python train.py --d_model=224 --n_head=4 --head_dim=64 --norm_eps=1e-05 --init_std_qkv=0.0233 --init_std_down=0.00425 --grad_clip=1.0 --final_lr_fraction=0.02 --batch_tokens=32768
Each number is 500 + 25 x the weight over the matrix's rms, rounded and kept within 0 to 999. Layers, rows and columns count from 0. Numbers have three digits each.

# layer 4 MLP up, 896x224, rms 0.12, rows 795-895, columns 128-159
454486495482524526502511504435449503503501502489518485523535472536518472482493508470518482475450
451467531491506521494534484507469498537502512546517498547477492482509486498517506539525498481498
499489491504518492495508492499502484551524503492521476484525490475481469507496470463480488509470
527450554473473523540508489540515474479518478526469520486523483486458567482519482517497499473475
518500534499477490499545504523557521464498501465509531497532511506505561530506452494506471492510
496513496516516505513511472510519525480487473473500523516526532504498477514501522512486472523543
514491497475476490525504499500486513511525556496510532493493497479519514521544464527493560503524
489514517498469506514515498465551510513461522526496502537514518528488508531481519496498482530443
524503519513505548507507502505487510490475468532511540476514518484510508496486544510508499505540
504464475468476503494469497518508505542539520518472553539486521509533466496472522475512485542523
464426516503547508467501437491463523516523476506502493529507513454532514536520518553492508489442
511481476493469516499513498481499489548490533502515476519461509556469521483510494508519491503508
481494453521472511535470518492543487521508509468451521465421545462492488515500528450546524566552
539509471542491487502468489503471476522500515451517511514531490515509499524485511523498507493481
502484486483514489472495534509502484502480574486532480470491539516477486537490432517458516527482
474527517501510498518507488522485487480498496532508467518465485531541499453492484479469532507525
507501515515490505510511483524522470505475510492497512521449517524549564504527444514465494544484
480450509519503520501471528476492491480522520496471499541510444489493496506502529522474516500541
511514496520510477488436482497459472480495572558479526507480512533465513493513575525534472486513
523501514449470502496485484467520525444503556513543474465465498478526489491492522525536522473489
497470454521471528453529468463513510544469490508528487458502501451445509474494512481537513482506
472492520517501478547509500500501511474483485505508529524464486535549488486494480485528480497548
511539452526491477502531533500563490496452527484513505476446499472497515519519501479465483507513
537525508457521518493521484492526474507460462526493519464485504537498517488505477474473524493489
429479525500521482506481510490523511546452480482485560521522516473500509536538506469476486502467
464467512508542493519531540517521461517475511531504539502491508525514499568490462523491475509517
562498498505493515557484514482531504493446496506477488512448476462502519494531527505473514467467
504488523513497534563542467483507501511502545508495515486531518536504523493480512509494526504505
492495534495530493476503498476476502476496510488515530496531525505504494505490506504494519507518
454502521512529511497526509506476474505489468482522526512460523477483499509555518485427488508479
490505480514513495474508493512530507516488483510531486463502504548489499515503511511496502485476
466533542513471515531488501435510460514482508507477517509491500516530455563556485510482492510540
472458497524528500508518539478496499476483518483471524496520448511492515537491539493509530506463
481538461472483515500497481492493493477467518490470491507487504512504491468474520490482511512514
484527505500566496505507511525535457491496483496495494492473524478499497516488515495478525504522
530513476505515483515504516526450504533486488429552515458456512469481496515514507510484473476510
534474501532540455468495493492520492524501502481541489469507496503493506511472493495506522511504
518477517473485501480506505476541483489493490491498483476521481490498486515528546504482505502501
524487522512551516477498479476475509542512476499504547523497531523493536521519495504507497508467
507472541505504539526510502447526499499489495500467469469488529503534488526506515546524484503521
477528463496516545503488455474469485553521515478508493513480496483519490468518527533491511502504
493463491534500495507519498452509469503511470463537468494510506489504489511460492526525513547479
462518503516515518445494475489532521523487484440537527455469506459503511488536504509512467503507
511528448522533474497520539526504510499487510520475496440526482569486520488500481476494535529487
474500502532544522492494486529512514481531484489472539513484523540540473475511505518465466458476
557524520500494532501468495534482506521489514528519504454508521454516488506517494539532494530503
515489491547485480504493490486562533509539512510494506479478491483501501500485480510495498511492
510517447499475492469486465475482497495489506543518482557501486503532482530524543516501539526463
506508522489515496524518504517483496526498531499492470548482491510531465514510496511484529464461
501456495492522470524503520524479472520502511501510534560551475513482533486492487479477491458485
540506500525483491508531503490485471478510516536496477511473486479498519526524487488476502490494
500493480504503465477481515468523508543466467529478507507501476491509514488502505496547443499537
537480511520488508492458526492485519501502464511530513459506513506492541511465489468494486496487
515507521493503468447497484497507483498489505505535506476520512462521512519490510522560465520522
463519524526461515449481506501514499495502512488508481501498488519511486517544513471511488482460
500491494520511535515505551490516526443554474498537505521474480513534504506507570494502495520548
531504534459494515507522489501521501482485490489488502502455457469553490497545520492539534446569
493487509523535490510498525493508502517497492532497507525482517471478447531443484507498502535504
483493533470499491497498481492503463483509488485472469485525533527490468526510484495518503504495
517458482488474550526499506514545482495530488497513484481506472529447520486489582527497531450470
502482509491536509507539504504513507499517515535506524515507494509535528502489534515466534486493
515464436555500504528501528505505519461548513484466475502438504460485504496459500482525507526508
519498447472475499504496441501485501529512548512524538520528469525463545535544470518469473516504
542512539550492451445496528477499479517510483487483510521469522509470479507498468478484486585479
520507507523472495496502487512527483511498491507539527478498514495509484503500498488508480527481
484482506472512502478510541485533505479496521549464527464499504518483446475486516487543485520525
503482555487508468492493506509508503482464523486503525478479486535495483495507468494493490511483
473480496478506504529520471501479483478501487532494511501505490501502495519498467461498528501489
487530466494536502490511527504507457500528469483467513489467490508478513506494502487555510523518
486546510529519493476504482454520488531468500481521512490529558494512505470505468528495547486499
536501470487483460484487460465488487547490496516462502477528512538474468531470506522500487481477
522539505522531531478503501515510514462477539512521493490471509560506543461491559475464519514543
464525439510505515520522474528455516502469508553506511469501490520484507513494474473481485497497
482454526497520507474488500461522499488505503541501511472492583485518472522471510509518486459527
495486502477500533466453538496483493505501528504488512470524524498520530504511548473517471516500
512511486500494476448473468474494516495521517522463553504504506482509475508488461468521488520487
520516506514461500517532523505515481495511461483481477506499448460495472506519543473550454530534
504474450534497493527489477460521535491524519489510529475431469506507500540533462537534461467532
458452519514504501497453511491486510480493504492481547524493488538517485534508474475526503521521
527519511550470510489490482503474531482514569525474542511484539543525503505456489520541479500482
513530523521518505471465509513499526505502486521515528525493543485510423497491483480508508545534
525481485490473474518501500461480472474463483497526509537464565531510489551529507504467515491548
473529499475468554491535469495490508481505491478466506493488487487469467483489501525480531499525
511505458513486477463491524447452434506500558542486560516493502510567468553482491528486563568499
520530457488482514500525480529490505508514475502522506469462502519540426518514442494523527487485
479488475525536495460497501456537533439496482534504514488514483490527453512518511488468467541522
491479496496473526527501496480471509534536514494476491499517530484509492469518525524507505467510
517485513534509503471494483518515497487480500521484519498484474500479496514506516503527483489488
496490504471488447499507486508490490528471490492496479496485522513491525525547511488470520529514
540529521511510476534531504530468502520451461461485502520512506523528503534524487482510476459481
492458526485440508463498477505499475509489506473525519537515519506546458468526507496531512516504
532492520470489486462500499522500480488481444511486552546461533514494539465470500516538444517520
495471485511488517507502538494480455439489521527471488496526482519519502498533508503500515505535
488450520501495510518483482481513473515489476473485501474505517486456520488514513467484484548537
503524498494514485496504488521543468489495471509470504458475485466515467472544496522497503519539
500479527494495508501470539502501523498534494507510484517506467484510483497470500475484472472526
521454486524514507474515453482505530487517499519480453497483494451461500480493459477517466549535
530504488488497536525539511529514501515484462488490518551525516503485482502493504501524484485527
477483479481498510471507498476505506528485517480500520494545557522492490459430498468480498488485
487492529498501524506555450490453517475501458520553512499534499522508514476516548467498524504477
484533490489494484547546465533501489484500510488469493464539513507474514529475486487527506492507